{"num_hidden_layers": 10, "hidden_size": 128, "num_attention_heads": 8, "num_key_value_heads": 1, "head_dim": 32, "intermediate_size": 512, "vocab_size": 8192, "hidden_act": "swiglu", "norm": "rmsnorm", "norm_place": "pre", "norm_eps": 1e-05, "positions": "rope", "rope_theta": 100000.0, "rope_fraction": 0.75, "qk_norm": true, "attn_scale": 0.177, "bias": "none", "tie_word_embeddings": false, "parallel_block": false, "init": "uniform", "init_std_qkv": 0.0265, "init_std_o": 0.0, "init_std_up": 0.0265, "init_std_down": 0.0, "optimizer": "soap_variant", "learning_rate": 0.00793, "beta1": 0.95, "beta2": 0.98, "weight_decay": 0.039, "lr_head": 0.00861, "max_grad_norm": 0.5, "warmup_steps": 74, "schedule": "wsd", "decay_fraction": 0.81, "decay_shape": "linear", "final_lr_fraction": 0.05, "batch_tokens": 32768, "max_seq_len": 256, "doc_mask": true, "train_tokens": 154000000, "max_steps": 4700, "dataset": "wikipedia_en"}
Each number is 500 + 50 x the weight over its row's rms, rounded and kept within 0 to 999. Layers, rows and columns count from 0. Numbers have three digits each. The size before them is the row's rms in percent of the matrix's.

# o: layer 7 attention output (transposed), 256x128, rms 0.297, rows 3-12,35-44,66-76,98-108,130-140,162-171,194-203,226-235, columns 0-63
# v: layer 7 attention value, 32x128, rms 0.378, rows 3-12, columns 0-63
o66 079:443523387504504460455445488525520559506516535344504556521568500484452471492433451575436527510467521506517454557495472464505522539449457484423520496426518455497531456475534519430495419549507452
o98 137:484488514443550506554553475455494464517490433572421472563513485471492504444554549531484501475463546598513415562523498495477442517572576468503576551590562537437504504636503575459519509467492535
o130 085:515495493511500494451444507530546546476505551604507562500563445445437469439514470679477466454590495443473521519413531567581515469590486553630492485518469403511476452572433578566415503482402439
o162 088:535523534466445511542515475526486443470460421463452443646473532484574521411562510540473531531445520583498449520577495513437457505459515484461560553570507536468508527600531537454494459514585477
o194 084:463468530544481429393502483444513454472553452574468545464493558549490484560404493455593518530510448464451507427544509502562476508507456512525405509461445487574481529418489501480524588465423511
o226 087:502552554596549543528604462465511490547477577381519472549484536484503477570496482420481522527544534429540611569460481416535587430456450442557461478423500540487482500424469408574526520476535483
v3 099:451459516495440574399507566524442482519429625510464578468430514550559532489569484540563469611486513481599496540523497510452561471500411550498531474543510388543434564501393572419465625498515437
o3 093:538528539493425503489512467455447527433410466542515509447443488487574505582485478485495485480523518462429425499513458516574521502438436587546486552481535491588446532534470570522538600500590445
o35 131:459489473529515493489496467522476424541591530463444473459524540523446504472443554446414535508430506648528503543485490555427479607542511517525536491623462528473576476430570451518508343481551606
o67 081:464503499504516510438544490503579507458386489508526515623446494556468539452533455573411543433486419436552475551520501490497566503467469494433431529492544500453500563519504612411465464558497415
o99 128:457528390579604531491439552511517525563579517491515448480534552470454472488495513466507499497513546580531499497453530518434468454578603468458485469472490525413541438470470438498446433452496546
o131 090:531542546511426533534477522459497494552435399508467574539563418524435456492519472566554516560602544402442583379472567522576504404510538462520520447470523545448454502541494492520490561561421441
o163 085:475466420507561453427461513533467546545668531440517467470469582467469526441493533472506457509469499569545535534495497440433445502492523547426474489484484496461599450502459433459446422448533560
o195 092:495493581477433439547493525498499512510502477546556498505541413492537490556519557580575476521596417451515530521507512444506496498382479402466569469437472470539450509561521485509606631517447524
o227 066:580421533373528516509557492547501542394483576510511551528422449430577532537504441419564448515391561481432525459535524483487491483542459610557532506503500482616484516508492485494479505479470482
v4 094:485515441479498413474566436508532538470474465479455583509427555384491495547488442502400514446430500467634500541455522488544439482516416486449514474472413451496592607468462445452511468542472456
o4 102:518495536480595490511488487541374485536479479515472417560469549487525529492489498458498520442516501427456492484443539512526546435627536471398470442577611509506482468564519435520574528501431529
o36 131:480490468471429536565546523447559465488463540546382535498508535453434494468524564585562479505464519569513518415546517567509452590467511531568517478519434402552473562491495513520530473492598505
o68 080:540475522547473499448513420523516454530513475470614458513605492474502500493451473502444575476509560475473421501438496507548426400485433480413546450442524517481489480476514586525482500461437515
o100 129:457511457495410500541446573413614489431456514495463551482492420511465457490533482503497459505502495609532540485594471499451463615501464531532506571474395521510507507462476527541460438524550493
o132 092:529494540475563442380553514561467514519487478470533436512552510569545569497499466462479563531549507446511468613546516455494567439519524467545477606488479559472492498474471452368443540427455560
o164 081:511493483480432488571561535433574494453594554509448583497518495471453448494510548600568449541421494566588550432564558482461454595530497562553536507455386481507566565451497461487451409586518540
o196 090:531514532534550503443457475521501567518536484518606534502503476538612501590521491464443449545588418462506403558409472450518548406380526469524431477520592517485467473496498536495479506482447469
o228 079:477542460550524513538550475542456485536501469474553563489324484576515460498461477381463503511484530491520560554443409429458542502413474491453494426518567476440531444539485427492546530534550439
v5 100:508480514413547474552446520542516511491519431496454506518450459521546572587600475542503503481514498505448399593456514499520454513497390609547407447505433410493499491527420483566441508453537464
o5 093:482425565495466455504499441505568417515510473474423443549425419542478444561471444514469518419490510509483473473517408523535565449525467525530463527422534445563507547461556614491453541463482519
o37 140:509539427496458592530514559510502552524541513523545542491513461455495551420530613500561486536588498465518491503553582502556476557569515450478488507458595545495489472519467490592576418490483470
o69 086:460507474517510471507502514459507451467428526414469505505595483636448423510501455438473476487472439533500421477518471485472501468390528490471481484516465378370455525509448449456398531495567549
o101 119:491471451520544451539519558492466555481502444554587550498500483386505564441506552483508497617479477480552472565553543516621404558514574423456530450588542599503496458530476466530662502540483466
o133 085:434552560511512468552523482454458542499487496529571424463517530441536549508472439531487577522409541527457525505378544444434537441470483582552529416534457594542503511454490472441482483546539541
o165 079:496504436539543505472489551545432583499581449619576553495475488456495559507548453487528474576538469481530478548548570491575466513487537465462502506519569557498522501506429444521617484449446469
o197 091:514464543531504504457480461501549484515545528508427506443518525509459442521452489530450503433520517522454572451339433445382546464434381527539532561488430447545525501386544491501419501477557564
o229 072:548583536425438506381365433547510421525505533489403525541485586557613488545576409538486469483404493513476532383540571540402501535506480544502466519488454446511534484594585541431352495494479454
v6 098:511440457521580484407489511546562472527507443502423483556430482585552462472490543537521569421486566460507495426568430442468577511527434412494562481563494605479518531526503427541391558494497462
o6 098:504552532525514519465504547390472385451436549484431483554536471424520544437490619507481512512501589390553473508452468524426496513400570448441460541452515413546523466580535489419427488504415492
o38 128:456565464504512445545515496544508617480570424562542506463546470568508511631477446573429539361418472604499590519503470496545479489432481498470540485534509594562483463512450459520542515463556495
o70 079:503505491512493449449486505520536444498432505536558478491518448437555598436533475491463461605538427432503417500497510473431424473592462569569506487488556402505508542364548625578516470527461526
o102 130:505485480477477531505482507546540638539609438486457486473520552630468458606557421521526490411436417650453538470523504487544481490529468501478510499584537592479470529533446429499512544530600514
o134 093:595462513463504569438539540496518441523480552459492532462412543477540479446522492445523418612575515507522462472469635468509542458591507510556462547532444444429486574436526500508446409496465488
o166 081:496494505496493481503445548510491573437590456479480503515546572576475489606576519581552512402488476608439544494511557522553509566453465495465513518506523620566547491506411439468535505508554528
o198 087:494432457570449562499510479533493399484479590495526508533524530431523479428431560423550548652516455401526381522539437450541551525540532569479488469463425414434497427462564548519529480427564516
o230 081:477470492511575376608476429525450469564489498486572535542399450471451449421391414449546498536511616434535531569484450543492526465478559451585462479462489533463506460601491534520499516457465509
v7 103:586513508575500514458492538484603494448455393428526506549473500597427456455518601504520412507458390532529469500546481524466477466570512536459392452497377557461369408482451535529541542540541476
o7 091:586545521518425436524494517540544463454504432490494405377519497511523390444502577488508512383496464499477390551436408468420539488518520559552505416391465526406459522555522526587535482478498517
o39 127:435495489491507530531525498443447568485504487520500582591479530499529600490429394575538450532523540498625621510551583571498499486422519469440494571551531490547519526473446418569449550507517390
o71 074:524416421562477530491449569492506445495499529504563518436580512472426473539620534459449443510589493487522399498493411475473521407486469581537427536516528545514517497544486444427521552427502569
o103 132:467494517435536581510572469476410569531463532447425597605439523536575559449518419563497477552519544493565609528577574554533431486423479433467516543539502419553466533423473494529505505503568444
o135 103:479471522540534465500587396609552553522463525453509482457576495515475493499518578446478557496506524504383459473490410467653481501543507449534548490524520408481523477509499483382492456604427495
o167 085:498545531453496615566583448501387499517560502526496516570452486503533521468502361565550503552426506509578638512544474536515470476454547446510474450528474441471462576395488498573538521455606516
o199 091:515462516522507400419384540502542471504545555510555407448479526465476444579502599389535511516447477437391423459417519426531502554641521548513521431475519562471539462561532588477465474472428552
o231 068:532590525494486494431420506479538408450540424559476460474553465494459515539409506535472593458443463558442463437505557532447581585473498508464515567455430565547504417589575563456499441498453620
v8 107:472594566533528459486557542452529544553530526506456500404507563534462531491433526489446410453482511425443463574471488467498448486465480556541380530560476489516359605516528498478537570493530473
o8 095:559536408627444424507534476518458474482459449460438523560586533587530443460453571456501474382416494489380404488492548544513496473385470551430502428493526505459516464516527522466438504494541526
o40 142:465528593448561516447456551477597613479538595538454509459467499417397524476522488539466496672544449511597586406423508516540543482569550446539416507537500441608474528509538528431565477497430400
o72 082:506512475497526421620463478517439429482507422503492467417505528518553529589449468512553464440523424422524467578487587520466476577472387534470607530420502492436465548447504476470456562551580519
o104 135:441479579455529579395530522484522529496528555575535517470469483438452602472532486546534534582475526571563621451491438481490552477572531453583494511551493460578485464590525467478590486447473371
o136 100:504416473490546543573505523497537410497455432505578482546465529460561446542549501462504513472592482504437500569570457461455431501567533492563511449452474507494559448426389600589428476509527558
o168 079:386461565472438540399477556451504533497513565525496457474420434457454619468545491469450527551486569516498592478488457547486555542491555438539435540523540402563436520576522439510557561474461417
o200 088:571502357549414478549456408547390475516480443469475470511512427598584437489456461476505532427455575518482408550563480523449444499442461541447542541473468581423513518398543478523465495497461601
o232 069:515490532540515511568576466476544460543480480388527485560530517506511426527452506469505412478546505429487374576501509469595459500484454499445478496523540560400522531436450469542509477495532609
v9 104:431442486382513417508580453561506589405486570405501517472514474534594545516517501424490533438485529538530478466507503470485479482549525521504459472566419523495489459496515533494496491507508443
o9 089:502505499421521536512475476431500534460504492481486527470492484512555453542453503489420533525486438596565407467600459502588577453611526493520412456475452536532446457567496558549524504509569433
o41 137:534446563568452476547456474509435517554572435526437417464443498495466532441536510544618481507498498413513513496418519456418473519494388489542569506465571533464502547538514544476443503480402519
o73 076:458558478412503542440478503430483424390429542402565556559560487512436444489463521493441490449553430577414465560614473529567455470542500528510459548484444550526504501456521527558625519489497442
o105 130:521528483602444500540542487533471539563561465515482466435477540436461522458540493536603505526501505438497543461345505495429497589451470484493535474510541470474576542546489535467425479442505554
o137 093:473435453486522551470466545505556438486437617472554476502525519511508551528482506503456521437475579484531494517521563585507568480386604500430486529554502454528437411433532417510576514506510472
o169 081:507532476564418511538463502532416630486617435522452490467421541472510525482549546567543514532550542407509551499444457483394519591487398523472520470527489504530660498551487483463442518490495556
o201 107:476463458434595457467483520489591482548397525503506546538533465482565468573462490487391400455510510532475558565527502542541493466494583508516499570512479458495415497417503444468559512525494509
o233 075:480582472460581412490554445485566520466517468539531520518525546518528422430538478391476562530439532501470448444547547464580490475480509528458520419526452482541568478583460531497434508574560487
v10 094:519497495586570441480387450509506493397527428488477442474469552547528562479511497493582496466482514482516551475555534374479512500491450532430508532481506465541520411476505514492526603546491488
o10 098:464516481606491539476464493477508531475570481558450428487511554511420566508544435424445483533479484508517471543538559512480496558505515538506420488453481402586550453414512527575448567520555529
o42 127:509546478384545434546523517552496519550505539532545501532450487567466542449527565609526466523509449458466544489452545561473562488484496431456486495473445635505517515494543501526546450493594616
o74 081:488473587490419557453517459469446502428514518539436519509568456456466448519445608477561522427477534441457570477546483538485487538485463468488489552561534459508512452568474433463506521569455453
o106 132:518527567375527478583475499582534426546474487527541563459511430537601485462469532586506489568492506508463547432473498526468578525500485431433577527451493629403457572624546464495545417431539468
o138 100:476501432491455516463422545487507519477481535344433457515473569478493412566486451512469555515540545574515401554504483424558446487522577500530464453494406459426425487472474427442526549474375454
o170 081:554548565382567436582442413518553475473516478465563532548502419555559494469485494558510489481482434496430520470486592495414542550527474486565486542472559599477531481607605491495551450466541488
o202 092:518402465632466549465562557388459544507469434549455442494524578447461483530499428413499513476433507463525547526507460497579447472507510541547472547584507445487478510466386561467443598485344453
o234 078:436491473573517493492515490456551560477467517445540559518478443449565442489495481430528532469537503533527440557482405429517475417575461563537590458494552456570538439429495590478462466524579438
v11 101:480576457520567463507581626501480522578497531520486492454565448511439487508379467499519445500486515584486580456628434464518440454500485572535482490475445497465520488522468479513470489548477389
o11 103:564459509495520552500485549591497460430514547476538609501488576486455442465493600602544448469568480502552409463429368459555430479516481557509432528542453515531401543543513479516511527447507456
o43 136:474545469470536489431471488430538605497483424571456460437549494489550507570484414483586560557512526510433552530515503534517535531466559502510530489503599537474578490551485587452580426527449481
o75 077:542414531527467504593459481525449488446526490504494539552470544488469482452563493604401423455516480503543437386532404483495484404522527515515443554505426442525469529366462431506448499492470517
o107 130:436585500528488458420538475440564542472530478480479441489513477565570488533450441466537548570429537508473595577545596590524523529539471393521565446470558561445577472498487566555498423497478540
o139 085:517458514443473450543479471478440443575479537501538531542504472540421537431593601425346386525451448487533558500483573472497512530526503506477549444402431440534392489469522509474489573508547567
o171 093:462584477486550457445474494454551480500538504544485419453519452513556496546436463498531555548459525429439474569520612575459560513587437406455537521475588537476553506548480547544502455565503474
o203 087:522531563496493519597560449496459494601500504471470539466419543410407564477522553418518533380471500497518480471480530450441525539386492527513464458539534519540454501528537350465445646518540496
o235 073:471420492539494542512428568575516505481497541492569417580512385444547505495521478547427479420591488547513410465487557482475460449482459545498533584486394443424508444506514485519499507486508451
v12 103:453484473570471493525509527459510424490558434496470424462516504532624590544543418503466545554532576451486554553568516582492565496549552567545490488491483542453440518471561581523539432535519551
o12 103:458534539540456579477526521480482542518517470444548442452527455575629567518492485433462503589550522527562537473504554423562469493500470494542481514449534467503465528558526419435515619498452552
o44 133:552549498464561487457443399568486447472499518505479551444476511436540426467536521580517467415439467451469518484477438623396553471530557447426465492578452545525568574471384491545490496515494468
o76 080:441503491484430535446470594460531514533508573465548438580548570465452532531459500481468489587548498501520356486503511367543427411468482552522579575420497540493455473537604554427487513559443493
o108 134:548535504507567406527469392535483463453473522503495532511442451484444474481506530550548478403434458455450528522528493638422547481562552453470461506524425518534537543422417475566506396473538460
o140 079:490393540466511513555543560434563537517468452456446458528493476538493497472548496429519564469632502557564506564483400400501481631476400488579561450482533464390557487539567567497549486443535486